Weights of a small GPT-style language model, trained from scratch on English Wikipedia: a variant of Muon for these matrices.
Each number is 50 + 15 x the weight over its row's rms, rounded and kept within 0 to 99. Layers, rows and columns count from 0. The size before them is the row's rms in percent of the matrix's.

# layer 11 attention key, 320x320, rms 0.0343, rows 44-87, columns 0-159
089:49 18 68 58 52 73 26 36 75 56 43 60 56 43 23 52 53 40 69 48 41 87 67 65 55 56 50 27 80 45 48 37 51 19 58 48 63 60 63 40 37 69 27 52 60 81 73 61 64 41 55 71 76 32 42 64 24 34 34 45 64 49 65 35 40 30 32 51 66 65 73 34 15 55 36 34 66 54 55 52 73 51 34 39 69 25 51 66 52 57 59 46 62 68 29 64 38 19 60 66 59 54 38 47 65 52 58 46 41 57 54 63 26 48 56 29 32 55 55 63 55 47 62 72 18 61 66 75 82 61 50 53 44 62 57 63 35 66 43 51 48 50 28 34 76 48 22 63 62 36 77 65 64 50 58 64 39 56 37 55
086:54 51 44 53 56 48 56 46 49 37 68 41 38 50 48 55 85 33 78 72 38 46 43 63 31 39 65 61 60 40 64 65 54 63 44 62 58 60 66 41 86 39 56 26 14 53 63 57 51 38 36 39 15 84 44 55 54 58 67 50 47 43 39 59 57 71 49 41 52 52 33 79 78 37 36 29 60 34 33 28 74 83 41 54 59 46 28 51 57 55 75 74 54 42 55 44 43 45 49 61 55 48 65 71 22 16 56 75 62 52 40 55 42 64 63 59 74 35 43 44 35 55 28 64 55 38 67 55 62 71 43 42 33 51 21 45 54 71 58 63 49 54 39 52 49 63 58 40 63 42 64 40 59 35 46 49 54 27 40 54
080:36 24 41 24 52 40 84 58 50 37 55 53 57 28 32 43 26 45 49 70 41 48 49 58 47 63 40 51 46 43 77 72 61 82 45 48 51 38 66 60 62 41 56 60 54 48 74 25 32 65 85 40 44 24 45 79 32 53 36 52 39 42 38 15 44 60 31 69 19 71 19 41 27 32 48 63 31 39 45 58 68 58 57 44 45 37 40 76 90 15 55 37 70 54 41 57 46 40 52 45 58 35 33 77 65 65 49 40 59 66 69 12 59 73 41 59 52 52 55 23 58 42 50 42 18 34 55 22 64 83 53 55 54 36 53 68 24 41 45 66 47 60 63 56 23 40 59 47 54 67 48 32 39 42 53 40 71 55 37 37
091:64 51 54 35 45 52 58 46 77 33 29 32 66 69 69 44 44 49 56 57 55 47 55 60 39 42 76 37 53 34 37 65 23 83 34 52 56 63 53 70 35 38 67 38 48 55 30 44 59 33 72 47 69 53 69 54 71 63 38 34 41 47 44 61 56 11 59 72 49 44 72 79 76 61 74 61 49 49 40 43 46 77 68 45 33 78 57 40 61 21 59 59 27 39 50 56 42 63 62 20 56 71 44 44 07 28 54 63 54 61 31 58 28 49 16 63 33 38 68 59 42 36 63 52 48 68 23 67 44 60 39 89 61 62 24 36 57 67 39 53 43 62 41 24 74 54 59 27 73 47 73 58 63 55 55 39 47 45 53 49
088:44 43 45 60 74 24 45 35 52 58 71 43 52 48 38 63 62 64 61 53 54 52 58 68 70 70 52 71 30 15 35 67 45 72 50 53 60 37 43 56 52 35 52 44 63 76 52 44 46 32 49 41 46 49 64 72 56 42 05 41 28 67 39 38 57 61 41 55 33 48 41 36 16 47 67 42 44 43 63 53 59 58 63 49 71 66 60 53 41 55 40 41 33 53 58 44 45 61 77 56 55 46 36 52 35 57 61 57 31 66 15 58 17 72 55 54 10 47 53 59 40 40 83 50 27 67 27 57 73 64 37 33 46 39 40 61 51 75 71 38 54 36 47 55 25 42 53 34 59 25 52 36 55 27 66 34 43 61 50 74
082:47 55 66 52 71 42 49 51 72 54 50 52 43 54 51 55 19 45 57 32 63 42 61 69 72 54 50 50 37 34 50 43 51 49 56 60 34 46 73 41 52 55 47 49 57 53 55 72 60 58 71 52 49 69 49 46 33 36 49 58 69 30 37 86 47 69 43 52 38 48 46 32 42 30 48 52 46 46 21 38 49 63 33 22 52 55 34 41 56 27 58 34 59 81 29 53 72 11 35 49 44 58 59 63 50 63 31 53 34 47 88 38 59 77 75 20 58 80 57 53 62 56 34 44 47 55 68 52 46 46 35 62 63 38 72 37 23 56 54 37 56 52 21 44 40 75 63 45 68 54 64 44 27 53 50 36 37 26 46 37
089:47 19 62 55 23 43 66 59 57 30 26 41 44 47 41 67 80 40 46 13 33 67 63 39 89 41 43 58 59 42 52 58 52 46 47 24 36 59 78 65 29 67 50 54 44 50 86 38 57 39 36 47 68 49 71 41 52 49 31 67 36 48 55 27 46 25 26 74 44 57 61 38 51 47 56 45 49 47 81 72 48 44 72 55 52 46 63 55 46 63 60 36 28 75 45 53 22 42 48 39 81 58 39 54 23 51 38 79 48 50 23 86 55 56 47 28 46 73 28 85 76 58 69 68 28 46 33 47 66 21 28 66 47 81 49 51 34 38 81 66 35 41 27 63 38 52 49 53 22 43 71 64 58 44 82 66 81 03 42 35
090:73 85 68 54 70 77 35 81 32 45 49 39 25 74 36 57 41 49 65 35 42 71 39 66 26 39 35 50 70 55 57 59 37 59 34 78 42 52 71 36 53 62 45 56 82 56 39 76 64 39 24 62 63 22 54 64 51 34 51 32 78 50 30 61 69 47 61 65 56 68 30 23 68 59 57 57 50 19 41 54 52 31 37 47 61 64 49 41 36 50 71 65 49 63 93 58 38 51 40 39 58 75 32 50 47 58 74 50 45 68 44 56 69 47 58 46 61 62 61 59 67 35 57 53 56 55 39 62 50 24 49 49 39 51 47 57 35 57 48 28 47 57 40 64 40 77 35 57 14 50 32 52 49 93 69 70 64 53 33 12
100:57 74 47 59 49 40 59 67 41 51 50 53 50 13 74 41 60 49 51 20 19 53 78 51 42 34 49 50 33 51 70 35 39 41 38 58 43 55 35 67 44 60 74 20 64 76 41 50 45 60 24 51 40 78 67 39 39 45 67 41 48 34 50 69 30 47 54 77 52 21 37 43 63 52 41 52 70 31 43 37 51 16 48 49 62 63 41 69 47 63 34 33 55 53 66 29 53 46 61 47 46 54 47 60 43 30 47 59 46 35 57 42 61 15 33 29 74 42 71 46 45 46 41 55 42 54 22 21 36 54 79 43 35 56 67 38 84 35 36 57 58 36 44 30 61 58 52 44 97 23 86 75 45 47 63 47 41 61 45 57
091:55 82 39 57 51 34 57 48 41 45 44 58 76 46 37 61 72 46 61 10 61 27 44 44 40 49 42 53 37 60 52 70 64 58 55 50 47 61 74 44 50 61 57 41 64 57 65 59 47 42 28 63 63 46 62 61 72 48 39 43 54 43 44 44 51 60 51 39 59 37 50 34 42 26 52 47 76 63 11 43 29 53 49 60 59 50 30 22 62 28 83 67 40 45 99 70 18 31 49 42 42 24 37 35 41 49 71 66 56 75 59 43 39 28 58 53 50 64 53 83 63 81 43 59 57 61 50 73 53 45 58 67 56 62 22 46 50 46 35 50 41 57 69 48 42 56 72 83 51 56 56 52 76 20 49 28 46 57 30 55
094:41 35 59 42 61 60 39 57 46 42 37 61 52 69 47 33 34 63 54 72 32 34 19 40 67 54 69 47 52 46 48 74 62 58 49 67 57 76 47 70 74 81 43 41 58 55 71 67 35 58 46 42 38 36 52 46 42 57 41 41 71 29 61 65 50 28 49 63 56 54 38 63 46 61 36 47 62 57 61 80 50 65 72 64 46 46 64 54 40 45 59 28 68 43 60 47 57 46 71 46 63 40 57 37 71 26 44 43 43 51 75 19 51 45 64 36 72 64 34 21 34 68 62 65 61 61 42 37 34 58 56 75 28 30 43 62 49 39 76 36 75 46 51 46 45 42 19 48 29 62 89 59 47 51 50 40 08 66 56 42
086:59 42 67 51 35 69 61 49 45 54 55 52 56 34 49 26 59 39 49 81 41 40 59 40 35 63 48 26 62 57 34 52 81 47 34 43 35 37 43 65 56 36 48 60 41 46 78 54 37 59 52 35 51 42 45 61 42 42 55 56 40 26 87 55 47 46 62 41 59 45 59 35 52 54 79 61 56 42 44 43 59 51 33 45 33 12 34 52 60 25 49 83 62 52 37 38 44 25 52 45 48 60 72 58 53 69 51 32 33 58 51 53 70 45 58 59 63 55 72 18 39 63 34 44 67 65 74 29 80 72 51 37 42 49 71 29 54 64 25 70 33 27 45 57 67 18 61 72 65 56 50 16 46 36 28 28 57 17 21 67
097:62 61 22 35 34 59 37 44 42 24 48 52 47 64 71 52 64 49 35 26 66 46 45 50 39 44 57 84 60 74 57 66 63 51 38 65 57 43 52 46 32 55 64 36 15 59 28 55 41 37 60 53 37 24 44 39 49 46 51 50 68 39 82 76 56 63 53 37 79 67 64 62 78 81 47 45 51 50 52 37 55 73 68 50 35 55 72 58 45 47 47 36 50 27 56 70 66 61 39 83 64 57 35 55 35 41 36 42 18 23 55 74 44 40 40 23 35 40 32 41 59 61 39 32 42 65 30 36 44 27 45 69 40 21 33 56 58 55 64 45 49 70 28 17 48 39 56 37 49 52 53 48 54 54 85 67 19 59 14 43
092:46 48 36 70 58 34 34 32 45 42 61 56 69 28 47 41 55 64 63 54 43 66 18 60 61 57 35 51 61 44 20 53 49 10 57 24 63 62 48 55 63 65 71 44 49 37 40 52 55 08 47 29 78 41 45 29 85 56 58 42 43 43 19 50 61 63 32 33 33 80 36 49 66 69 44 32 84 70 55 58 34 65 43 42 81 33 48 48 32 53 43 12 58 29 46 78 30 40 47 43 41 55 51 52 18 56 27 46 52 72 19 46 29 39 71 29 60 33 48 41 27 38 26 63 83 50 57 56 74 60 70 65 59 61 54 69 51 93 43 34 57 31 49 60 34 31 48 42 30 50 36 57 48 74 48 57 61 64 74 53
094:51 45 60 34 44 72 75 48 55 26 49 47 70 40 40 87 60 65 48 61 32 73 61 42 20 58 52 77 45 34 21 80 63 00 15 54 22 26 51 36 43 46 51 22 52 49 49 67 40 62 51 54 56 33 39 45 46 48 63 39 49 51 67 61 53 80 61 73 34 54 33 52 43 73 68 49 60 62 69 60 51 25 43 64 59 70 76 34 34 46 54 37 58 48 57 37 64 64 33 54 63 39 58 45 61 50 54 11 45 65 67 53 48 41 57 44 52 43 79 53 58 50 51 36 26 48 25 40 31 77 45 26 47 68 40 49 49 68 54 45 76 54 30 37 32 54 54 61 60 23 72 47 49 57 52 48 82 69 33 41
086:66 77 36 65 17 32 66 50 55 71 55 59 75 76 46 46 62 52 27 47 55 75 41 56 49 66 38 87 65 62 75 33 39 63 44 59 67 69 52 70 70 37 69 45 40 31 41 57 79 54 47 52 56 70 36 28 49 52 52 55 58 57 34 77 47 52 42 21 36 46 65 56 69 45 46 69 78 44 41 47 76 54 49 42 44 53 38 37 48 56 68 59 32 23 77 31 42 52 37 30 18 41 74 56 62 40 42 63 47 74 68 52 56 64 48 69 51 68 42 37 42 41 67 44 77 46 35 55 71 39 46 62 52 19 71 66 72 54 40 63 37 61 33 37 50 56 58 58 43 44 80 66 31 20 43 34 29 59 43 44
088:37 48 52 80 43 48 82 53 57 62 65 57 45 58 62 49 48 28 58 68 41 49 43 48 50 73 40 52 61 55 77 43 27 58 40 32 64 33 40 54 46 25 36 44 43 54 07 67 72 36 40 46 56 55 77 41 46 68 50 37 53 50 48 24 41 55 64 28 34 62 52 52 53 66 45 78 40 59 37 62 30 58 32 93 30 33 57 62 62 36 38 56 86 60 40 36 84 57 63 72 51 44 68 32 62 61 68 46 62 39 37 47 42 33 20 64 43 50 36 28 37 36 56 65 84 58 44 23 78 67 67 83 81 47 66 61 51 78 42 46 59 42 50 44 82 55 71 80 58 62 33 46 34 27 67 47 68 49 60 51
091:57 50 28 89 37 56 48 63 70 62 27 58 59 39 48 33 62 48 59 56 54 77 44 12 48 49 54 30 65 28 58 40 51 50 50 56 46 38 70 45 49 47 63 67 49 50 46 49 48 47 37 51 43 80 61 33 54 54 47 50 50 43 78 52 34 23 43 59 48 37 32 54 50 49 68 52 46 52 22 32 49 59 42 43 63 34 77 48 67 27 53 85 51 30 40 54 46 79 55 36 47 54 60 50 31 52 46 53 42 82 25 45 42 44 73 64 54 42 60 32 55 19 72 69 50 44 51 41 53 50 81 38 57 64 56 23 33 68 74 63 47 27 56 54 92 40 28 63 30 33 70 48 46 22 15 48 51 50 50 59
093:55 40 38 50 41 34 75 48 54 29 49 47 54 25 64 51 55 70 53 53 51 53 74 71 64 45 47 65 51 37 66 34 49 14 63 43 36 33 70 40 44 72 78 81 79 50 58 23 20 56 31 70 31 51 52 52 38 49 24 48 45 56 32 50 60 51 38 47 41 52 47 62 29 59 68 50 37 46 42 23 26 74 62 52 43 60 66 46 57 36 45 41 47 43 36 40 00 53 53 39 57 56 59 67 50 43 50 30 66 36 28 35 58 50 62 53 57 30 52 57 60 36 59 72 34 53 43 54 54 31 46 52 67 50 14 51 63 71 70 71 50 46 51 62 58 43 44 49 48 61 42 48 38 50 63 59 67 77 42 47
095:57 67 53 60 62 42 34 53 46 60 59 25 66 61 33 35 52 52 30 42 67 74 54 67 46 72 61 41 26 54 80 38 18 36 69 41 63 60 48 42 58 40 73 43 35 49 52 41 50 42 63 87 61 56 40 38 55 37 18 44 65 44 30 80 57 81 50 62 62 61 56 46 51 34 41 65 50 53 99 56 51 17 42 42 64 40 77 55 51 46 55 60 58 13 39 85 51 52 70 72 76 33 71 53 60 34 57 51 59 36 35 67 35 40 71 34 72 40 44 58 33 44 20 53 55 45 54 24 43 51 53 33 47 49 26 52 41 32 44 31 35 71 61 43 59 41 39 66 63 41 42 76 38 70 58 34 47 65 09 51
057:31 19 59 20 52 52 67 51 71 67 57 58 44 66 40 35 57 52 51 51 52 48 42 39 55 37 48 57 48 60 39 57 32 56 21 65 47 53 65 33 19 67 53 43 44 53 71 45 74 51 41 52 29 46 70 64 40 58 35 67 31 54 34 27 62 45 53 45 86 67 38 83 25 63 48 54 99 55 52 58 36 49 55 64 41 51 45 36 65 66 67 61 44 52 51 69 34 50 84 79 57 36 52 40 34 29 45 76 34 33 50 51 33 11 52 75 42 66 37 53 57 57 20 33 40 45 44 43 70 69 68 23 63 55 44 56 51 50 69 20 56 37 67 33 46 64 71 36 64 57 56 37 41 38 58 54 48 54 42 25
059:66 44 56 57 23 26 58 50 60 60 37 48 42 65 44 66 22 46 53 43 48 42 89 33 59 36 35 60 49 58 45 29 45 63 81 93 46 65 32 48 42 43 54 57 44 42 38 30 53 54 42 52 57 53 76 37 21 51 14 29 64 60 76 47 76 66 24 51 34 62 40 58 74 32 49 63 46 77 33 48 59 45 50 70 54 52 57 20 56 60 71 41 36 77 36 75 68 57 31 73 64 34 13 50 56 41 51 46 64 63 38 41 24 55 52 43 32 33 60 64 15 35 68 62 76 68 61 41 30 54 55 68 24 66 44 44 55 54 67 52 22 60 53 50 64 53 48 41 34 66 55 34 32 70 31 76 66 40 48 57
059:59 60 44 64 55 94 53 44 54 35 34 56 71 20 34 60 71 47 69 59 56 53 12 66 44 30 62 61 59 74 42 51 38 64 50 45 48 33 45 69 46 32 64 43 68 57 70 51 71 57 53 28 20 78 39 64 78 53 50 38 37 64 21 62 46 40 18 53 42 54 44 53 40 58 64 27 22 31 46 45 43 70 55 61 65 42 51 59 58 33 64 43 32 37 46 38 19 54 32 53 71 49 74 80 52 48 59 41 60 38 62 41 44 19 69 44 68 35 44 47 68 41 59 24 36 50 32 60 27 57 44 47 38 51 59 56 40 79 70 40 29 54 69 82 51 39 62 70 47 64 59 37 44 58 75 35 55 24 50 35
065:58 61 56 92 92 33 52 52 54 49 61 64 36 73 43 66 42 48 20 38 67 45 73 33 71 13 35 28 69 71 75 55 60 70 69 52 55 27 37 35 69 41 47 63 42 31 34 62 51 40 28 29 72 27 49 43 38 74 26 44 57 51 56 71 67 28 76 51 63 41 51 26 73 36 53 54 70 26 22 43 57 41 35 52 35 71 73 42 44 49 37 39 43 24 36 58 47 81 47 29 58 72 59 62 13 41 29 76 39 57 61 44 47 55 41 42 43 55 55 44 43 48 54 50 39 37 87 79 60 28 68 54 48 63 66 43 61 40 46 67 53 40 27 46 57 45 52 50 71 54 65 35 49 52 49 59 38 54 45 59
061:26 39 71 55 66 52 52 45 74 71 34 30 71 66 56 51 71 51 39 41 76 44 23 58 62 49 67 76 65 38 62 63 42 30 47 50 54 32 29 48 61 50 65 67 64 41 37 51 53 42 41 24 50 40 25 50 56 18 71 58 46 46 49 47 44 35 55 78 59 56 38 33 52 71 39 45 61 51 61 51 70 72 29 34 27 39 59 30 53 30 41 41 58 55 52 45 24 34 81 38 54 55 45 49 35 63 61 44 37 56 46 37 80 41 60 23 53 56 72 63 28 71 61 61 29 52 65 75 61 41 64 53 38 43 35 57 35 38 61 41 30 76 58 72 37 57 45 49 26 51 28 59 67 44 71 68 30 78 46 30
065:39 30 65 43 55 37 45 54 65 63 54 71 63 53 60 43 21 59 41 47 46 65 62 58 58 76 68 39 44 53 52 56 39 36 67 43 39 54 37 54 44 71 46 59 56 54 46 61 62 41 21 14 37 37 56 58 73 33 59 42 48 42 79 58 31 47 30 50 44 55 67 43 59 41 56 77 55 48 77 38 58 64 66 69 62 19 54 39 72 55 37 38 70 50 66 49 35 37 57 50 55 43 24 56 45 38 51 67 27 40 54 57 53 61 71 39 79 78 64 39 25 42 53 37 66 45 53 57 42 62 52 44 44 66 34 61 36 66 56 56 41 51 56 57 41 44 64 60 40 44 35 42 44 57 58 53 75 69 20 45
066:66 46 56 36 30 43 28 63 48 42 65 67 41 57 67 35 49 40 37 38 67 53 29 46 10 34 44 75 97 61 70 40 42 62 61 41 59 37 57 62 35 50 45 68 74 51 45 65 51 30 35 46 39 38 22 34 09 23 52 28 86 51 33 33 49 32 54 69 50 18 39 61 57 64 56 37 54 47 54 23 56 43 64 47 49 38 63 28 57 38 27 74 59 48 71 54 60 46 45 48 55 58 53 27 72 17 40 59 29 39 57 30 59 25 41 83 56 65 49 36 28 64 65 33 36 86 49 70 57 30 39 62 48 38 36 64 52 37 65 61 57 48 19 57 47 21 69 39 43 49 60 52 60 53 47 34 34 25 27 62
077:57 43 28 40 63 51 57 54 69 26 71 68 39 60 52 70 76 48 25 85 34 34 89 24 66 58 69 53 56 68 53 53 53 50 53 46 48 60 63 56 88 19 61 63 37 35 56 54 42 39 68 49 77 39 32 45 37 42 48 62 43 48 66 64 46 60 39 38 63 38 37 16 65 49 75 63 92 71 48 25 45 49 63 56 62 29 64 39 55 52 67 66 49 50 74 61 46 52 28 54 35 87 46 74 30 36 55 50 66 58 41 26 42 46 52 80 41 53 54 47 62 48 53 51 59 25 67 70 50 53 77 51 68 59 63 70 40 46 58 63 79 60 40 75 60 35 68 32 25 15 71 52 64 62 54 45 42 31 38 37
080:46 75 47 56 38 57 64 70 39 76 73 36 55 37 45 27 49 30 51 55 44 46 39 64 43 30 29 52 40 41 34 45 51 77 58 30 10 47 26 65 40 79 57 49 43 40 58 57 34 58 43 39 46 45 41 52 42 34 30 65 47 26 58 58 53 54 69 58 62 58 65 81 24 66 43 53 77 21 44 47 66 36 48 35 78 45 70 30 47 64 24 48 38 47 68 62 51 44 55 53 66 65 43 57 65 19 41 34 34 32 14 52 43 58 49 70 31 40 69 38 53 46 58 45 34 63 52 50 42 55 49 65 58 41 38 38 47 41 80 66 61 41 71 59 73 62 51 06 37 76 19 62 40 43 29 63 42 43 62 72
078:37 42 36 81 48 66 61 37 34 63 89 65 27 42 62 56 53 63 42 66 55 55 48 19 43 11 41 46 45 25 64 44 67 67 74 17 59 42 46 26 64 66 63 39 23 71 36 42 54 06 46 61 50 63 45 38 50 43 40 39 83 55 29 57 54 56 54 70 77 37 49 50 48 43 29 41 63 49 34 39 45 35 49 34 63 64 74 20 57 64 33 51 48 27 52 36 62 45 31 41 36 79 67 42 53 48 50 29 44 72 54 49 44 49 69 42 29 47 25 66 58 73 68 43 69 40 43 36 68 34 52 44 40 59 72 54 24 64 52 45 56 47 66 76 50 37 61 41 31 50 88 51 61 33 57 50 57 46 20 70
070:43 67 67 49 59 16 60 48 63 20 29 40 45 52 62 34 40 63 67 67 56 47 50 61 43 55 37 62 43 78 27 48 34 44 63 53 67 51 26 58 63 52 29 40 77 52 55 66 36 88 33 43 42 42 75 60 38 43 64 61 20 67 61 47 42 29 37 52 44 48 52 41 39 31 44 47 30 73 52 24 53 54 51 64 57 37 24 73 76 52 83 30 39 85 39 33 54 35 48 50 46 28 33 66 54 60 36 53 42 37 37 37 66 64 50 42 62 49 64 58 44 55 76 44 59 79 39 42 26 46 57 33 50 37 63 47 53 61 38 51 37 54 51 39 24 55 37 77 52 49 52 66 61 77 75 42 57 72 63 33
068:69 42 76 31 37 33 63 41 64 47 63 45 43 23 21 49 66 43 65 72 59 52 53 57 35 36 46 70 40 55 34 44 42 60 42 64 37 74 53 52 38 54 72 61 40 56 36 66 47 49 54 41 40 48 40 53 53 57 50 37 63 43 56 90 52 34 55 67 60 54 54 44 72 49 55 43 54 28 33 39 50 56 33 63 48 30 54 46 12 63 59 22 37 52 64 25 65 47 80 50 45 44 45 29 73 58 83 69 74 57 42 30 52 51 72 63 47 46 49 56 52 49 51 45 63 50 42 61 00 64 68 57 51 33 52 37 70 46 60 38 23 46 33 64 40 48 41 60 69 70 72 59 34 77 16 40 24 54 49 51
078:43 39 51 40 56 30 49 43 68 23 54 61 90 64 49 47 46 39 65 56 21 64 46 64 52 31 73 59 49 49 50 71 53 40 49 49 44 71 58 72 19 56 38 42 14 59 66 40 48 55 49 40 79 34 53 69 46 38 83 67 52 47 44 61 44 29 57 40 23 57 38 41 73 43 46 50 33 85 43 58 33 39 41 75 59 23 30 84 49 54 74 19 50 57 46 25 43 77 53 48 56 69 73 36 47 52 64 63 53 57 41 55 37 64 23 29 62 55 46 24 35 52 27 57 58 58 42 26 46 45 65 48 69 23 69 15 58 38 61 43 40 69 28 00 37 34 45 56 46 67 63 46 24 57 30 44 56 40 42 44
083:49 66 47 36 40 33 91 42 61 52 60 37 35 23 59 61 44 68 47 74 60 46 41 63 25 60 47 48 50 53 36 44 28 46 52 52 31 40 54 56 51 70 50 67 31 44 39 28 37 73 55 68 53 75 32 81 31 37 83 71 45 50 37 45 51 67 53 57 71 60 58 46 32 56 61 56 41 40 73 33 31 38 77 53 46 47 40 72 36 74 84 20 49 39 64 40 37 37 50 26 52 28 52 51 56 19 43 56 28 48 53 50 48 64 61 31 32 46 29 52 20 41 62 29 47 80 49 43 38 57 40 46 54 56 21 19 60 67 30 49 27 55 57 44 40 63 38 70 64 48 30 29 46 53 35 53 65 86 76 34
080:60 54 69 66 40 41 35 48 71 18 36 49 50 68 43 57 42 49 81 35 62 73 67 63 55 49 40 56 40 44 53 53 48 21 44 43 65 65 65 42 45 32 41 57 43 44 61 37 45 50 46 67 33 58 52 49 33 46 29 43 41 17 30 52 56 46 45 36 35 43 42 50 55 22 79 57 19 30 51 37 52 63 54 59 32 34 24 93 29 26 61 20 46 70 55 85 54 53 50 19 48 37 34 82 46 41 46 70 74 46 46 45 62 81 71 32 56 53 66 29 36 44 60 43 50 72 29 34 41 59 65 53 50 62 57 53 64 48 32 67 07 50 50 46 03 63 29 52 42 79 53 73 63 75 26 36 35 66 52 38
087:65 73 40 48 28 40 34 62 74 43 53 56 50 48 64 66 44 68 51 41 83 47 61 34 44 63 50 54 61 34 44 57 38 67 44 32 50 68 38 46 58 60 57 51 69 46 53 39 35 46 48 76 46 59 41 52 68 28 51 56 71 61 46 13 70 22 39 40 39 63 60 68 43 31 58 49 48 73 50 30 70 52 79 48 57 56 46 28 36 69 23 77 59 43 42 34 66 66 57 56 34 30 41 82 43 45 73 58 10 64 74 60 56 44 78 25 46 47 29 53 56 33 60 67 52 61 40 29 79 50 37 77 50 34 48 42 39 67 45 48 55 61 59 63 53 69 44 71 48 30 07 62 54 64 80 60 26 55 72 27
099:59 53 55 33 49 50 78 59 78 76 53 30 45 34 47 47 33 60 48 99 39 54 70 46 37 31 52 46 43 24 48 65 54 61 73 34 42 74 66 52 39 52 50 68 45 49 60 64 67 25 48 36 38 55 62 28 36 39 42 54 21 46 61 77 39 51 54 40 58 47 31 37 53 38 61 69 65 33 48 44 54 68 53 34 55 66 34 48 64 60 37 52 46 41 77 44 57 32 39 55 64 73 30 23 59 40 72 39 48 31 41 40 65 68 56 74 12 74 68 58 34 37 57 36 61 55 87 68 55 50 53 53 67 69 43 39 51 56 65 67 76 30 79 81 32 37 39 29 64 71 37 68 35 40 27 55 48 50 61 60
101:27 57 51 50 23 32 53 74 36 73 61 61 59 57 53 53 13 79 58 44 63 29 64 53 47 40 59 32 26 46 74 44 63 25 46 50 55 55 68 55 50 48 63 54 64 31 65 15 48 54 53 64 59 38 24 57 48 64 58 42 75 51 36 40 41 43 53 57 61 30 45 48 29 59 35 71 75 46 60 68 62 48 42 37 43 58 32 63 32 76 44 53 59 41 65 79 41 40 39 59 54 71 49 38 57 46 23 51 43 53 61 41 37 24 55 50 49 51 85 40 61 33 67 52 56 61 42 45 86 48 40 62 27 77 31 50 64 42 39 53 57 48 32 64 16 28 46 47 25 52 52 62 73 33 35 53 58 59 45 44
105:66 41 32 54 35 64 32 52 61 60 42 47 34 56 81 33 88 52 28 64 63 56 65 40 52 50 37 37 38 28 39 33 35 42 54 25 27 56 59 54 60 47 56 52 34 50 63 71 62 59 36 32 68 72 65 38 59 86 44 40 48 43 56 58 21 69 41 49 58 60 72 36 31 57 41 33 49 56 65 32 27 83 51 54 38 57 41 38 36 23 85 42 31 45 58 43 49 26 43 38 40 44 31 66 37 51 69 48 56 62 53 57 61 43 57 47 50 79 58 55 62 64 64 48 35 81 78 30 56 41 63 56 54 77 68 72 58 41 46 62 35 70 42 52 66 25 56 54 38 51 68 65 38 55 44 47 57 40 74 57
122:52 50 56 57 16 53 72 38 64 61 56 43 55 62 90 67 54 62 43 65 42 49 38 62 23 31 46 42 55 50 36 66 52 25 63 44 50 36 78 70 63 50 51 40 43 45 25 47 57 28 50 59 42 58 40 44 56 49 86 51 39 49 85 57 56 25 51 45 47 56 27 40 44 42 57 67 71 65 23 51 48 84 38 48 59 50 60 64 51 43 70 56 65 28 53 83 50 49 26 50 32 62 17 49 48 33 38 50 37 62 54 46 57 69 32 67 23 32 53 43 24 42 68 33 94 48 50 40 67 55 41 66 48 45 61 39 51 32 25 49 62 40 64 54 68 32 34 54 64 43 33 68 71 64 19 46 50 38 26 68
138:40 47 57 46 45 66 27 43 46 47 70 45 52 36 77 44 49 44 44 41 55 59 41 45 49 44 38 53 39 56 50 53 56 25 88 51 55 61 38 47 40 57 62 51 38 31 26 55 42 49 37 51 46 51 51 49 53 19 65 42 52 69 62 37 68 46 29 35 26 40 20 39 15 31 44 62 33 63 53 45 55 67 81 49 42 63 73 58 29 53 26 71 35 36 42 31 47 56 62 36 39 42 54 36 44 39 43 40 41 78 57 41 58 70 65 21 36 31 25 57 50 44 65 63 56 51 37 39 75 68 63 29 76 43 65 16 54 42 37 57 41 54 66 52 45 47 39 47 57 57 79 52 73 60 62 42 33 26 57 46
137:54 64 57 41 64 63 68 42 45 52 27 65 70 48 62 35 43 22 57 45 34 22 73 50 26 37 51 86 70 55 68 47 29 31 49 52 37 42 61 52 54 40 54 53 64 34 55 27 63 34 57 53 42 52 55 24 45 51 26 59 54 64 65 58 42 31 69 41 52 47 69 61 51 50 51 58 35 41 43 45 42 95 71 60 54 38 53 55 66 46 59 24 32 69 60 54 40 39 40 50 55 54 38 55 61 69 35 68 71 65 88 74 08 43 47 53 54 53 70 58 44 31 40 44 53 36 34 68 99 44 60 35 84 79 59 69 40 45 67 33 36 51 46 38 33 60 52 58 42 57 49 50 80 44 73 55 28 37 55 36
135:71 33 65 48 48 86 38 41 47 35 23 56 54 46 47 49 56 46 62 47 14 55 64 68 48 37 72 50 12 82 50 38 62 78 50 65 54 49 59 20 61 51 65 54 63 62 44 48 41 47 35 25 41 35 48 55 18 66 56 57 45 79 44 51 46 65 43 71 65 53 42 71 49 40 61 35 42 62 30 31 47 82 56 43 61 85 57 47 54 40 33 65 68 48 56 35 59 75 57 39 39 39 47 80 44 67 27 41 19 37 53 76 45 66 55 43 34 51 60 37 50 64 28 62 65 39 87 61 58 35 52 36 62 49 75 53 40 56 53 49 15 31 65 41 52 43 52 54 39 40 61 72 52 52 64 57 38 39 74 58
149:61 43 65 65 83 46 70 52 43 60 05 56 56 49 49 45 42 49 19 46 46 61 54 52 57 56 59 76 39 51 26 33 37 47 61 42 35 37 78 36 47 56 51 37 71 40 59 72 54 49 58 31 35 66 39 54 44 26 72 43 11 56 63 35 57 54 53 69 54 69 51 64 29 52 46 27 68 72 19 69 44 42 52 31 54 58 46 46 57 75 70 75 29 48 59 29 48 51 41 37 61 53 36 44 59 69 37 39 47 58 44 65 59 43 63 56 32 69 53 14 21 44 35 51 52 27 48 42 46 73 51 58 34 43 66 61 70 56 39 54 51 63 57 30 31 50 65 24 67 48 49 46 46 67 30 25 50 44 29 71